{"intermediate_size": 6144, "hidden_act": "gelu", "norm_eps": 1e-05, "positions": "rope", "parallel_block": true, "init": "uniform", "lr_head": 0.0075, "warmup_steps": 200, "decay_fraction": 1.0, "decay_shape": "cos", "max_steps": 8187}
Each number is 128 + 24 x the weight over its row's rms, rounded and kept within 0 to 255. Layers, rows and columns count from 0. Numbers have three digits each. The size before them is the row's rms in percent of the matrix's.

# up: layer 5 MLP up, 6144x768, rms 0.108, rows 1516-1584, columns 192-287
# down: layer 5 MLP down (transposed), 6144x768, rms 0.102, rows 1516-1584, columns 192-287
up1516 108:149165170093120130139139121123182119164133104124107116140133100144111106164138140072120168130124133128127131093125117156109192123108122106126156127139160122128128133121122149133129133130099134135128120123143071150078166134113069115132113189096079153142120079148117125134163123134129162109
down1516 102:139158102158156123115084091108193088102108182131123119167139120105094085132115119158111156147105158180145114154127128123135130164139125083110144128140111115122158095159134096108124122134118134161144131148099096125122139132107118166104114108127160149130110143168111151150121151111127104108
up1517 094:136149137171134070091147109119101141126133199176183143154130112151094129112162096115108092108145106114088108130096114118123096142110082174150152147163126106120118110088130117133117112149153123149146117151110133133111104099099138107111109109142121139111096126109118127136077128168141158137
down1517 090:120131104150142108144140149144122091154122091112116125146140107140084121139119124140097121152138132111097123109136110164119102101106108131121126157138164110108100143116168125102132089119121151128122182121124126105141148124095148144176151136152135097156115109169156101193111135134119133115
up1518 104:114129154135116127161111145147160145129124101113151136137087108109135135114092115184129107152130164120144125157103112182114140130117163143160141116127108149154145131110145090142135118117118121147119136135142097129101112164123110155115156115149122114133127170103135114104111152108097138137
down1518 104:099155122153126128136144105157116133140122129095165111133107146104163124155111074105103074125159098148152133119141122145142146148135144090088152140166117165095139132113135129152164153114103114156119151127131140152073068095124136137102136168124123119100155141108121106142101143143123101078
up1519 103:135142163130146143155127125145070200130118144159111153146111106101164153115110158135095113110149179110140123139127182153128111113188140079156140141125119139107131148127079131137120104115121150086151136133129141172147164142132091103115148096126119124152125148136143113140143135143112101098
down1519 097:149125117095134158122108096118114117157121096107106145134158103107086041140110079115146152118143141125124169178138139132141183090121098134127111107148134171108098127128127146116131101135153121103101130136152077121142098118112171113159110155123153100076150102132114160130177149125162161122
up1520 126:100142138138145141096156134141083133103096110113112113155145121151126107130112095150104151110169117112107130147117151110071164117100070121120112105137134151106113108123164120131106132125079101124136133085102164127120121137160102113149121095096174071115160117156135101109124101146091097113
down1520 143:107136125123162120101159125141132115129105107109144126123112185128146137115116146124153122095124130112106142070150115127153128115133142112090143154151164096128120140110164158148131165134110137062124139125137125135090115152148190144160114130113068168146103081133152142148107093101088105155
up1521 103:119078150099145157092085148073100122146079142118109150120181134116105154129100105099104144143158130115103104155122110138144121117113096128148092167141157101113150115130141087159134144112164125136116139165098069144105128143115128119122197180124148128139108121125095137111116125116105089133
down1521 099:131167094138148135152117122056125082147150126143129153116114124135134115144112129138119133109090103156143138148135121167117182125127132148150063083132160148120100097129112121104119160145111123131121131119149157178094110155122120148150105096098150118068075115126159155141163155180148139128
up1522 100:179121138167141133120128127083115111127128127109096125157139095115154129130136133141176121127117128098149121160163143156160134147082101123146113119136129154163162142110138130146136127134086133095090112145152150164112133078132103123126147139084145146141144153095083142124176146112159102121
down1522 102:143100090184146142123135137118116172128160151130112128127123137182151158102132118106133139145119134108142135115159127087134125131135125135147090130153138114122108108122108096104137156145124142104109141135112145123175145145128158101115137158112160161108141136112160103152122125121132133115
up1523 097:149163144118094111108149145100133134119126091125095156109109122167102095172198143133152121152178143116132133119124158090136170123115116122139133182112111115124136110114133129089127168147145111126092109095154157143119124113134167184106105095148121119112136146147138114171106106138109130125
down1523 095:107138152138167137109118141161107143122166124166123131112151144136117135128100119128098104115067111164108097154111113140128132108138147114155144115110124085134116136116118127123089098097114186157102100132140099115147096131139105113117115124135141120153118094144123143132130101100132149098
up1524 096:146117137134144088074120112136090156148146075146148131151118093140104103138109121132104131159157143082104139148110123176117098126141138092106114104163099112131126159077142076152149147104176126167100118168135178119104132085145094127105138133135062154168128129113125124072163083116118126148
down1524 090:132150155091096160093132108107145122142105131145131136133086139111180108116113114159090095108121086176084117105141098155159125077142124102121150159108138129144137126159080099112112085137112148115119124111132172109136159125145145122156129104146178138097146141114126136111144110181088134130
up1525 106:140101111104097158087116152161144141134130148161128151132100099116090165112107121145144141123139106161087164135110089119153132109180158117125146160113140133120141153119110122153134117109090143110121124157106143152126121140140134123126132120135123111137109178123174110081100145118097123152
down1525 106:131108128119141145120161123124142130133104165129121109116154094112153093089132068099119155114151141114061146106125147092117136094137129168148125157130145139162132105081079151120130123146129146109129165129147160104157126129154119121150113167146085146112099145106120137147109119113094119120
up1526 118:147116133121143169134135135141079164124121118140126087129115143115155126186141162148155146144104132126052112113115092137163075135130124144164118128147119153154117141155132122119145155094101105081110106079151117124130142069090140156164102120121111150114087120143102107108136102114137095136
down1526 121:142123125158115108181120158137147096126118128136123164111136129144116167146116139119107099095108148132172108151144159130095159133162132131071127127115143110120116102099144140112100131100124132133119145167116113169136059162132134136089169119132141134127132148131139156115143181145121148126
up1527 105:154167092164117163086073097103129128106097136126121129120121130142140158118087107121177097120133141173144138176115174157148120165124119114161118121161179147116090135129135099098140129095143158159111127173172104145125110143144155117107117107107120112091140106139072105130167140139108138130
down1527 106:112108108166134174163170195129114111122147105137138095125106125154137168154149150144149154117123100176124161117131097127075136100134114137159096129115143136183102118164125146127107112125116152124132123106147147123137122145067155169145128081120139071193109144154136091130122156133155118149
up1528 101:094157104109133093095118096135067107126132143094112165085103121077156111114138116116117145140147147133138117130056158137147082074158110109124139090120091150135139114148158145138123140145150093107091153197129102136133117126123150096139139107110144154102131110118105121154122142117118105149
down1528 101:126135141121142124130136130161103113125141128163173183137146151114102110131111136166126089130151139151169133123095115129120120138159092094146104091119130140082119116090096105113116113145124166147135132119133155126098149132187135144141104118114128140143128102126131167107115096142124122106
up1529 097:107131117108154107100138110152119182103153126085111125164154084180141152119147138106120145130116092107143085139148118118113077086118155158161127157125107165144088134122127158120111109099121097108144124164123130130149108135107136115125121121159162103118126181122146173122123117121141140113
down1529 095:142121131114107111137132131154172077106103155130154144131132161130113123125121137142176126120116138066117120104157127113153115092140133150100107102157137113164136130107152144131148100111114123101143119128110172118129112141099139125103123136138152112101116150103159159105053168119117134157
up1530 097:134143173110128131125119116121141133127131163126123177109103160092151099086120105127133117127145142192139115168109113149102082126131132140144130138132131128113119109126159110186112092146123162134130185149118154103156099085095184160165139091125092152141097115085117177141149128107082049111
down1530 101:098192153106084146119141144111160131113174131139146134051139168139112146127160145137099109156092159121144159173131093115151107117105120133109123163124150162097129113120110156117121095067124117134175159075102151112101177128102165139112131154168138113133136127121111116117097150154114097116
up1531 097:142130084122109110122175131104107096103093126089116143156065113166100132079113091108162155113106141117126108130140122115117105098138117143100148138095085140152150085053106131112124137140142158194109138107122122113156106166106171153139120157114164165097085151118177091133128104121073133143
down1531 094:163121105136154111147130128122158115127148117158113117105096085163138108155140157116129073120140093120106165143143102115127157158129143115080100101127145112124107129153152154198112161145106146167138127143090139123100107112096162110109076133090149162157126090127094127116130171126111129103
up1532 088:125080138094129109143105162129143107161135139111128106122107122114115120074155122120124103135133133102128131144107142173095094134196133085171145113134105112177112113125087160141103117137102076115101141105106151123132131093110142118143134141129097191133155129131097096092113182110158094092
down1532 091:131158136084155109133103113184088183159123150090142129117106151077110115155139130097124129133080083139130125166131136129142152132099104148117152104091113123146109123092141189148095108107094105135121147108199117127179178132163119134124127141133134146146141151141122105171122130117107142160
up1533 098:174154110088091097085120130129125093092102119101116127135107078081153106114136101093062123121139176072120144083111129130151140150117137137133112124174137130108130098126110127137146144072119168073107087133129039131126151147162171177125142121136112116114166130151131141141126133144150116107
down1533 099:139144146109138094083099154113129120155127147148115135100125094128166132164142153116106148125140149096115144148124126110132131116115157109169122130158148142141151087148145129135107102155109144116138123110137129138155164128143123176130134066113125150142072133129150102119078122156092167147
up1534 094:129145151127102115146117130138119104140142115073139139154113122149119153107115082104145161131191187137128177157211165089086147089110152171139162129121114123082114085101132125148169166151128134109130129153119127106182130149101115131145139124087126179147149126114152146100162151178146173120
down1534 096:117113136128104127143139112133150140129123130140122113156116202150058139149134126127140158162188184096155182116144142094095140113125118072152110110140138155123144153124157169122158169123099126127140138124122125149178128131105115153133143157095088079155117127175104140118110122130152051102
up1535 095:062076119147155111170142076103139113157148108101151145107147090144160131157141095132122122136121129121160105169094114089066131151130180123145164186106149087091107136101116105138128134129126146096143133146145098068077154156124133092157132147127131147078101157144116119174157092152134151155
down1535 095:095162070103146112165140138131110128140133156118128107154123129109128131152118106141146177127130138126182150053156147151109148162121137090142130140119142117096153150083106196145111156111144166148123119158133146152123102108129066093134100104123132099146112130095134121161068135111135180120
up1536 099:117147139152143189157132129134115090152113088130112180104169095100129073115152139122161135117120154131126153120131120088120165147134172175155149132103109186101124106145117135133128147133159155155140097130124113173160092162128095106114088098112144123107162143176151101139127107099123168154
down1536 096:108147163150152109137135158073124100151133139119079143159094131143089144122130133116175101110166120112109131128102153107149107123095114117148163169155199165199145117082156100143121095108095144106132137139083122137142095129098137111142150108166068159142101150112130100120174115079155170163
up1537 098:162106121165106101156136114136126113102112120164138144104105144171147163185106117155129152140112067132133104133129114124102133116101114144153079120120106134111162125142095122098099075095104146170128165089106094100125145158132124165145164114128134103154112087103072141134093081140124151134
down1537 102:132146114106122104111178125078158139162133140094103106135152150162141153162113104110144097129104137148105078147089168147105102090135121120127117098133132094130146148148104143128129169121124116140135075110134115081115109141127140092123109135178143163086134109133113089138120119138100137154
up1538 095:117110137106119153127102137093112122175105133114131144117089116155153095140165153162100138129077149139116130095132129131105120087095121145164141152142134128116149119083144130136120120163070120156128119099116120192121138122119123182095107140147125135139178085157153111112118122149105155157
down1538 096:134143086118109129121158115103141103170103090109099140094088175120102172153114176108091085102138158123114127132139090088126178102099123116127119111096128124143123126128159111138130118110143142089159099165134152120114140124107112114140144093097141131113144143132139133114144128163114110129
up1539 094:105124128149120091152131136114151116134141135133140094129098127098142115127142142121139131108111141098093141137077122081116118153158130104110132154095083134148126094097144145144126134148154139085158131102140118098103168159140115141119117136097150115168122157089120121095107136117106134149
down1539 095:120157140110141086123138183106129167139142138140157136132092137099165122116157099174069119167140097136132132086149143141148129118123079140144074128135128087130145131118124142111129113100135130139135134152159136156105109142141145120076130165162134096128106076105114167150118125102170132135
up1540 094:122076130113092152152138143122141160108156111089165078152125098134138161150129128116071113140127121122102118114138077108102155081123148107129102134136132145088149105123148095166156102176152120126143117154111087142107165127129131145110097106143065102149170112105117125136126110100119133132
down1540 096:122115159122199144076137185136137135124126119083131131137083112145151108104140142138161131118123130147147122158137146163101121113142124173135182109114121154098096137127128135113108121119101160103109125120153133148132168178133105121132170135164155117131159128123150125096129144108131064118
up1541 101:106128120162119149112171190149147130137105100158086138121085175146143114156159094134155130117091135100165134161092131153095134113117149175119101104141181112119161153121173115094163112123176171137153154130147098148154122133135142138145141126196115173121151163119130139134102134155114105153
down1541 098:104115132087163093120136131133065119119139088121087134109156120170148152110128163160123129100139133097144146148176132140150121120115135139122132130094138140133118088140136116145117090106129129158112130143088121149063111126175168111117115109130118126168112163129166125136158163121108141139
up1542 097:143088136135096134115107153147121135180119107140133155112187135139115136123104115131104119128144098109173057094084093127109157111107083133121140096133116128109130139149120193122127134139166112151106076155129142126121104129134125157138112180113105145151099160129143139127092114099110092105
down1542 094:112115094139125120126145111113104123141133147143140142089152113130157159084150159134118147144130139122143134127130114156149148123106149176171121121150083137140148136104078102151118135117118103125120131109089139078145096133133109137140117120131106104149134127119139122118185133147138153125
up1543 103:157147149142106100126159069197094113124113146155097137098126133126064141110136093111142117105148122120089122128144155101172107121102112137121126114124072141109130195172116138150166086125161124084112120141119139091135126110112074120106097095123123146101147128147141128130099100126073095152
down1543 098:122129100133128118155147141122126114108112126113098153123163133096127140106108172138131144136119098152088180124139140141106112143117115157097155084124113125102123095161113085140152103171153115150150118145148144147141126112141135086121116128103137127136131113140093083125134148115089102127
up1544 111:114120122102120148150141090138120154119107134138134115115134108141086149189105118095139115097071062152139117133131125127163111106086118129150100144147120133109129134117147130140132094150114096123133145164086123103131173141107123119130126099145146113135090122114066118118176161104105105183
down1544 109:125099138088134089126135115153135161099130148147114139134142124128112129130119107117126112109145140128136123075129145094141098136157112155132111098138147162152129128098110133075085146119130152138128121155117091110122125122119148141146135131158152111143142141137152163157159160078060077152
up1545 096:095176087110128137118120149114099134122145173139139163128096129106130096109089131122139100117110087106105072106094154116143115145125152089127158138158160129119128112143143138094081141124139148090138123098124078085126121118123144128145114166096111143107143157150148144095137106100104149153
down1545 097:085155095143122159096124115122132133119157150112131080144139149129145131094142151124152138130101125150151084123126110110144143136160116144112157128133137142120125127111159117133165157159165130145117083149126149113108122139112155126106148142141096093136148105149147108096105121150125147135
up1546 103:133113142112112117107044065101153117140118100162133118126113143131151140179173148129103069120148160127143163123120172124130105124151148114125203134141136092160100099169167105108100134118154122127096147130107073091131096155129126106107124147097125117144159140150148079140112165105090133099
down1546 096:163155163111149157095122168117139142121121167103111081148099155131097102139097115116066142109136147177109092164082114138115136159141101084126094127117160130160110109133097158139141169135130110172139146164127119112112134121099135135106172116143195081146111127106131168102116123131170154148
up1547 085:134134148178113127094085130090182173100151139119109132152148101117112128137145154167164114120113111100106177160108156125115114128083106102116128137125141111147114132148149140123131183132095084169107079105111098167133083107162127134123137130125124124100113066163113122097119116140158151145
down1547 082:150134151108121132133128143149128130131170095154155125099134155149121152143133128152166140183076123179131112155104134073124111170159127159159135134090138160125140147142173136109114123151161152105134142136160102155157108106111136188119178124163112146101130124106133111133152138087125111085
up1548 084:105122152121135113109154168116113110140149117178125131116127110146116131072118101132100154167115122112165119187093117159108109144179101115101162113117127117160138111116132119070152133118126150122143072136120157131125155154104062096095138122156125163094126080158094131132143130053156118121
down1548 086:170173106106121118112147129130086152137167185110127117165130119145152137138135119094154112134144146122144109121147127163114145135132153139105097116139108127130097161129121118164119119148125119161112093117147125107133136107125107119129065146118199152155115119112149134133127112135125133136
up1549 096:159086153154163149147152123145096119159137088145143121092087138102190111120118124133107154086093167178111144149155166134142104126143141135142157098163133085138112161133135094103067139099187118113147085136119105079129139158112089135122088150133117136109145164116143152161129148134158113159
down1549 098:141153183096138144153144107103134150109110140155131110153141228108127088107152146140145160151074124131144109126106138127116096148102140131080072153132116082121127130104120133121177122151107164098138139137127110134109177137136146132137130100135132131140114118125097130128164148190177103117
up1550 102:090111126140110146081111112116120151178173136128134129155117122146092143132148170129112104139116111189137152108162107147134067107118124127135105129146164124150087188092140178162113101134149155132117133105131101162155153160117121143135134119103137156128134142071079105130123143131130094151
down1550 099:136155094143122125110111143164109129142131116111154124101107110124094116122114105115117132155092104140103119163104107104127112153167184125166095145155120102108136106110130118126127168166129126119093161156119126155119150140147095106169152129113125117116164118148093101140143124154129163157
up1551 102:097129158137107078149136118114109122157132129114134116147112121130128103161144110142133152139164118156103141080143133092122151127135147160163101125126083128140150097125156159153144132122116124131152104121072151135141111171131059128147116087095168119125093095122163142124148174137099108104
down1551 098:135140120161102128148096090113166150143095150060141193105098122137110110135088180172132110133127112139102131121124116127130077150113156107114100126147154146132120164121165111150163134129102119142132106111129156111104107147156116112125124090096107092138114111148126131161114144126131094091
up1552 097:129134152103115141136089156138115080147160132114139119142127102101144097155097110116122142106113146134157145141151143156119108100154148118121151077121144149104129124120105107123173137083095131140127131116120110169136100128130165158155132105053100092172096122147079146086169123146179131121
down1552 100:137116102125145114099135172100132108123135068132105137133104120116140094148141129140169132129116091124119172160131150124119148125155114117147130129103120158079120130108127123121118152154140151099114131111133152105147134137161109111182114173121188131097149150099114162116083113122108153109
up1553 102:105144109142124138144107086154127129130101144157124104101145103118088144084127139169160166076104109130125137140109126106156099120096095131167151132142165121094119128104114140165114094103107157131151136126137126124114112136121128132133193105137130137134101125102112105098109127124140122138
down1553 101:139109163096127116141104162134131120113134127136117126150154146093131168152168166152109123135108131113109119147086076085095098138154133103115142142110134139149132125150105154164165108158111170124142147159082088101159151123089173139086123127124130123126132152120100123164141100142087097138
up1554 103:186134158122101110131193122109138112148107109124127183089094156121105128095079145120152149131091117130094151142122128121193129127175114097158147137133107102094112141107178153153110106133149125143155102122120143110101146128131167145124133137112118162157128130122149134151157168129150140151
down1554 103:148142134147154148115159149113121088135109137119123151114143139126115098104134123113111172140105098128144081145097158126123153133189103118170125164129105132129083105120109125122116138091116096113184067131133139123178103113167121135152091139134081171154138143130107112115102113115093147103
up1555 098:124146112117109170113117102114132153133099091123143125109136146121118081081108121119140127149109129129153130095146161152103120128147116120145126140125105131104092095101113157179165109078141133138114158126091120159143097131136129160131158134138139112136127158146088099123103095134168150143
down1555 101:154133141129096161118107153101135082166150154128131098140101121166145166095124156138133124148154130161136128137115111118132131133096102111103168155105106078109089140092133121146122148144124147159071163130095106169145078153147173115098152156127135128121121145108155169139119142135134117135
up1556 104:108156122105093169156138105127138095107117122097155142118112163129116091121094123085107137135095115164155130080156142089095127161104102097166124160117122130124083132159093101101187084178160128183149138119124116114137099135120122142103082119130105120137131176115136141152111143116148101130
down1556 106:179107160100108118137166124087164124139118145121146145072103126144161154178140123147113102155119104139135163119143157071140149155149155113149128142141107117175096145083148116137136161124122129156161147082136109083105084124120141113146085126151133126098114140131155109129079138117098166112
up1557 105:129125098064090121125124124110117105154137125111140079140175113096135149164149100126134109122109098083123147113123091169164151152158118133159126098148146058149180151094137134161126166162110112173133119154160072128136138097132161128114099129133114154114128119146106168127140153113129143149
down1557 103:146129126105108116066133146117170117116160109119110152108117167124140148141121166149084129149099078146095117120089142113119125155151115173170158159146107129136133147108123136124152096167154106163120143112150142107133153119124157113105128199128138137108120084131090156133140129098128132128
up1558 099:127107139115140146133146157081098135120152138182151125125169138099097113070134120146096118146058145141154092107130124160133148108084127135103155140135140126134139114153129136104140136093132125124142125140149136116105118140098127103099124113110166150076160115150155139133110162135161171101
down1558 096:150135135131113123149174093156106099179163092132100163136084140108152115138148121134110143119146151080127158098114117144158138126148105174142149118177175124142103113109141104126106137102173115124148120131149132121125107130115104132110124140174140119098106087139144124172146135079087134147
up1559 095:139115116116101132091086126127118157088105127127079138132096100128145151157131130149105098135109123066127129075134121161126112150118160095150168164146140107144116137149116119071122132121108105117157085112090132152127098081117145114129147110106128177081146103146111111101124116101119119111
down1559 096:113140121093126094150111091113136108113107135128105118122119121069121087138134107157132150111144122096160133103120156154158076097131108108140049129115112115158112111119089131155129127122168146130114126102142168109139141144154147150106134175140130118157113131142157143144133115150162080118
up1560 106:108133060139110129109117121137142106105110149136133107126104155114109082124111120134148148109099138137131116091151162132154122105129117101153108136103117110104116109125144069136093068166118152139137096137164097116130117125110157122131153129087138125108102175141129159132152137153131182110
down1560 101:162128136120088138126143123094134113154126141148140113129093157113141178168084132099129158139177098128162101135112158172107129119120149109143083128075173129136112140117074118169095171169106112136115102112102137083126123124177113143139114132134162113157102162156125172152113152144159103136
up1561 094:144117101116115099133127133155148088119112130110135140123084122094136150116143136130141088127163136126140151160086124167138111116095161145138114116113206087123160146137139119139132117109122128152110132126138112142129096111143164075113141160145132122153158149143081122087121121161129090142
down1561 098:137147119158137163158055127138143114133145149111154120117092103101105137136135116138132110135111147152151132139120145132170125107124125135076107069120142139164190109137147149136078154066067151129111122107127090100107141106144143137114087136127115116106136139129159152129080155173131075142
up1562 100:114118124087132108088140156128112135122118110098103139154138151136062143114093116159105121112109142117115104120148168137151116135120184097109148136141137128094128156145149181074134106149122125098138148131147138130114143086143095078148100096164082135137103155141139137155123146112100133192
down1562 098:135111092125123167091115132135150118097148113091154160146152090107108137098105110126096122099101132084108128134148141119149114107115154104124137126092124096163081192121134153136068122069126145126103145114099117106096160119149121134128111111140104089131129112185116150087120105102133099180
up1563 096:131132123117146151118137110147132181152127114138149134138124135129127102133102100137075127134141123140136096135166146131152162107177154134166137127089139124154128108142119112124107146135117083157142134100135157120123182126121088104120163102121112132154109107168125137122109164127128127136
down1563 094:136154122153123119107123115188126117117106096147115155166150115139090145119119145091127148108157160112176151166122126104120156111152130104137147136108132118157090121137144146162169150130136134107130085130104132168148084106150146128134094114080116109138125143102126122102102166122144163146
up1564 096:110115141132149156154138154143097143130125147159157155113141141122069129142168138113114124084146133148151129117104038105120146108186101157137110173167141115149107152149137139126136106124099128154134132098109089167115143094120100109157112117112161135091098147200133134135131109114126139140
down1564 092:092139149111103110162133130147118104079145109119192124146096143163144096102152133111128140171149096078113147160115133129118084139071071108146111103115118112106123155130105134156177138149136186137122160143091099131071136124099146147159097164119098127128135131120151124122135175105114065123
up1565 096:098136136128076107125078122092116154070158140111149116116164144096100111146125154129105139153126092177147081103098142124111112091144127150079146125134168124139123114122107114147142148141168163111144116102128056101143083102107109116109129112125109079109138202187127102128109142119149169146
down1565 092:114125117137187108127114146122156096172090125120124062104107148136135173128143133166091143133158161103111158113105103147144118105159126077152102120107141122086144143084144162141122176100093126133151140101136134122088114127122120099139133130129113122140100151125146125118137142094103138163
up1566 104:154112160153138087119126168147097157134114098186127167129093126100114101076102100219141130128126120095148111143120172101133107120136079084126197117131102121121095141089146180109108109132143160137127160136096123116109139164134147116080166113131155112143117152090149131135143136115154103116
down1566 104:103126134066103101119133103119113169117163137122155165153114153129135098097130122117121116167117091078130144123149129157105134079141134122181138148126134108110167044109121117146151105102095122105104135118105108125147154121100155125112120143115102126124119104131128144097068112095135147170
up1567 103:139125143102116141153120126116165139113148139137132120153125129117103117128106095147132116137108078140140177125131135105121143122123197160115101113179129118116128119141113135129148125155123113119116128163097086111096137132148096185108159166093129124106106117117169156111119079094144164166
down1567 108:099109105101155152108116140106105187121134179138132115142116159103104086131103104146140097135107098131111070076167143119147124165130098156108128122132142094128125086132128147125110131111140107169115169143159127106096114153113134142119122097103080143102145123119108180158071163144097134140
up1568 105:102042149137125130157150113137110173111119158099129163149137146133122139109130115154112179115117094128108122170094135122100098139110186139101138127147143120133122120105097110167125135102106137117097162118088133133130116105145174123129136128130150123158128097122125143130126143124107098129
down1568 096:123145108160130129132141076181112125111110150125114171160153120151095146124120166133102114183087170135102117120110154107182127121077100159139164104120122136099099077112121174133116128122128088132180124131138143088134143136156123150153088140106131120110116117120130153153117119151181121165
up1569 102:098139123146170136172113125133135138124091148118108141105138160121074134148130119104141141138140126085109147118148092126139115061148098058148169105105117157137108139084135123126114163151139135136112163144101170091130154138140122132121176101190146118170130088119134080130162149081141145109
down1569 106:091099092131134139147121126158100126106148167094082140132083148122084128120125139094113155117133153140123164114108134140118101112152114139136139162090119121135128141087085120171098151108139139125119093161151167137132073111106116113102122188144168093141123112171130092126120078114151152136
up1570 095:111146134149105114121071151146106130158079141080095128156100107139098115075154178112095103098139176136135134141109122127129076112103119138107121124145161135143168146143102081134167107129097131129124141151109162162125106097129166119153132119105099131147105129125129112112129113109148101113
down1570 095:149118139095166118111162102089105119138143111143168137116125113136114074144106131108120099164128129102160147152146119101098097142182120193132075121098145115091134143145144131162125084172151132123080123142099140109164137117116155115107194140144127111073130131129162158146110147157110151123
up1571 120:111146112117106136126066136111101134132119135106117145115158112138130118095069170157132142134104158124136152079137154142148130096117104140138135138128131150125094116173125133120129106128147123124145115106152157153150155121083168094099131135089118114134097095135080125150155107117069103153
down1571 117:137157130073107166177094168113130118141165122151092090106147138151143109134099112143172127118116093161148149155142070105167144178071116109143125115163132115109100137145111117118138095114109184126129165109130125136115128124118156108139128138067143124116119117128145119131145113139070115146
up1572 094:119114114172108125112130136112133147122152138106123124177157117116144115159117102110096103118128138144126142111146143104122120164093150120126143153113134135150154138126127114123088129070124098137128114153148068141136145136174176149085152121126078101114110117154091113105129112101109113125
down1572 095:066118165097133127105152165142123157190099125155112152091109113171140122117119153150129114122084102145185162153085124114083131119157134138130113139132115117161148125174126089093157129133145134148124156154100091109106096148127149138118131089133106123145111117089115132142159121134134103153
up1573 105:126151104141145090160130129108138144133098146100151111116171092159117131159085109132159111119139103124114117105119135129144118178117116147084092077121133140120124091156123140142161110125088149089127131127095127144132111065132146121158099160127078121152132162085095145127134124116128128161
down1573 106:085137116128100159113127104157117113163125120103118148113107155178128119145122121142131148118152124113118139140129127171131104180115104118128032125107157149097111131161096170128091144116140147145139125110105096137130137152149105097102107099111142103123101126138134123179158085084144108138
up1574 110:102101120091134148166138160130145118114126140098122140131123156125106113093162132130101124107147098120117149199155126125112078137125139145153123103132130145137117124115101173140135103100107110108140100119158127116140163128106161146140110120128159158128116121140102114148125121101151112121
down1574 109:113120119106163140153129101121157160145103144131135101132128149122079087122155116157177153168109122149119124129193122147102136127100114131136106095141139145100164128115061080139133136104140135101108120167125148096106150101116170141127093055103121126130115132080130123158111136157108125108
up1575 098:108151149137105114139154102106107184146155083167129124167125125162149132094156116169157111132116139136098156102128161163090116130104098116141087102117133127117107099070107095109120098066140092129117162100143122115128110130139116100104112137130109140111102141096126117142140155077142124070
down1575 102:089122090093101122142108121141116074161146145143112124118079127124146160149164133139138112110146100160138139127085163110131116122133124076141169144100152112118177168139138122142122139107120159089126083127114086125137117110158129118117109186145112112147114091127132127116106155138134163133
up1576 102:115127113100140133155108145130121096131099143121136113138120109147153138117120122136146149164143112141135126106155128107134091149119126140129172132105124075155136107137131094146133120129149132113135117111112126115136120126130131145102143095155110176141104076138136110175109126122084104146
down1576 101:154089129139143148141138177131171121136121104099104132155107135112146144139115090177159118121137167142114163103154121129139148083112143142077173141160117103099116126091150110111155111138128101123136130133110121144145104132135164083123143141128133092150112095105106064157124100131177144126
up1577 097:143139141159149143150135108148118133101125105101080126162129143138081127112144103154146116163138132139156118115155135131115125139126094138129157141128100129112135109150166157104147148133125092128159072153140102148104121132153121143100119111124116101158099125165120185129130151147146155117
down1577 100:120126151115175107126091113138133167107148114142161096079120097096113159137078149104093161099117117134144147133140123123169121129139140095110145082074123167152145132138128138133124125115094132139106107133154133128077107133125116110130143133110159103134132121163130153120102131114162148109
up1578 085:112129161149101133078144128135104121152107133123117124161125093099135156102122145116139126112083140161137103099102106131121108150095190164091118138107147131121104128160118143154130098128139110121162167111134127161173116126149114128126166124147142111112138154120122159120122137112161121140
down1578 085:133118150119114131138164113096139174115118163102095125123127111148129194122140135118121123159103100115130113124086133122135163175125134167130133138111146110145136132149102094121165153124101118088129106120138173163133150128138101121136075159137161102110133149116132153126089083129122131155
up1579 105:130094120123131100103109160095138133105083159150145101126079117132142135168120131101132119112126134115166162091098086166116123109120099172130090146081126099127193107111136133086157195140148145138111103168118079127090116151109136076145093108109149142110108145134136153160123109112112118129
down1579 096:171162145116087105126138136093141124118123123139117114097159141150096146108103156107109123106124099125099130158100165132067140141153124143112143160134128114102091151102126125141120102140136111108162178103122125129126155140132127112161118145173138137053169135128139132099170148131102133117
up1580 096:148133136125078184140144086168136138122118112147107158142137112151147123100146123101145191153115156147097144145164083088125128141180093126093107080098143081115156120088152103141089134115162095111099145165095167134127063123154171141119121123157138132150110142188080132092136108136140103138
down1580 092:125191133089149137122145134158098134171111150151126119122144160130075147125108130159121096159115097111132107117123188157101114094118111141120109122139111143095125120089129134149118143117150173144090125115135123100106139115104109123182123119112130155189104123102172139109145122127109097137
up1581 113:163142152163104152132092101132100114196086144174157091160122140151116154132134114077078162078117120110123132106177161098116166139128144090114117145133149147101075087113174141156126120091145119102125133149094125122151129127136132132136081040133115160137149124150135142126107054141108123132
down1581 125:162117132133100147150117127146111145148177112165087125120143172129101170073115120130114135130111138129134092126133114106135121096152173109143107157135119098099114134083123162124119097137101133098124154177157098151103136145111134137128105099146110170174060118192108133109097109120153163107
up1582 092:111143123095122098139155149154154137159087106139139156109128099138158126113161090129180124148157179117119106140152172159125093143156110144112114152154141177127129157111097105141119124145142099114144108141114089190141092141121158139107128097135084141147109183104124085110142163142142146148
down1582 092:115117114078119110178133130167167129133142124137148150061154172099162127117127119122116103127097126145078112159123166132092097138153159111156122122079126148124185135093092130111086116145108101083153094116144171117142091100105127129110131114143144149126135137081139140111146151106079084154
up1583 091:157134128119118122131096114150121110120106138140130160119101086105159127113157135123123120079099148135118128116139085128152149100148125129165134122121105127152122150116094109092156127107188147156148085125104123105153140155141160107113143138130113170132143164147159163155075142146139145128
down1583 094:124148106097166112137141127118145134144133116149124118122145138110136116118129081132169155120132125140097128121152098110163132103125150149155124162132108129125136113182169106060125142152109114175137109115095162137097119085186114109147124154162119105128138156128142149125098134165096135118
up1584 101:116149079159120133101105121133155091108136101133108108110151107109145126114101134090127152147093119136154089116113120112171104111115112124156160101128170110093141138097142130139133105131140130119097148140117154106149155145122119072110126140185129107139105105126129150124115139127119110144
down1584 100:122139112116107133139163086136117145116117130164147140088147144113102156183134119123093148098094168092080098154157128111124132133169128112172120126140119164139129112138103153108075096122128108132094140141093142101121131149112140140198121164127101092132137125126135070091130105091089106109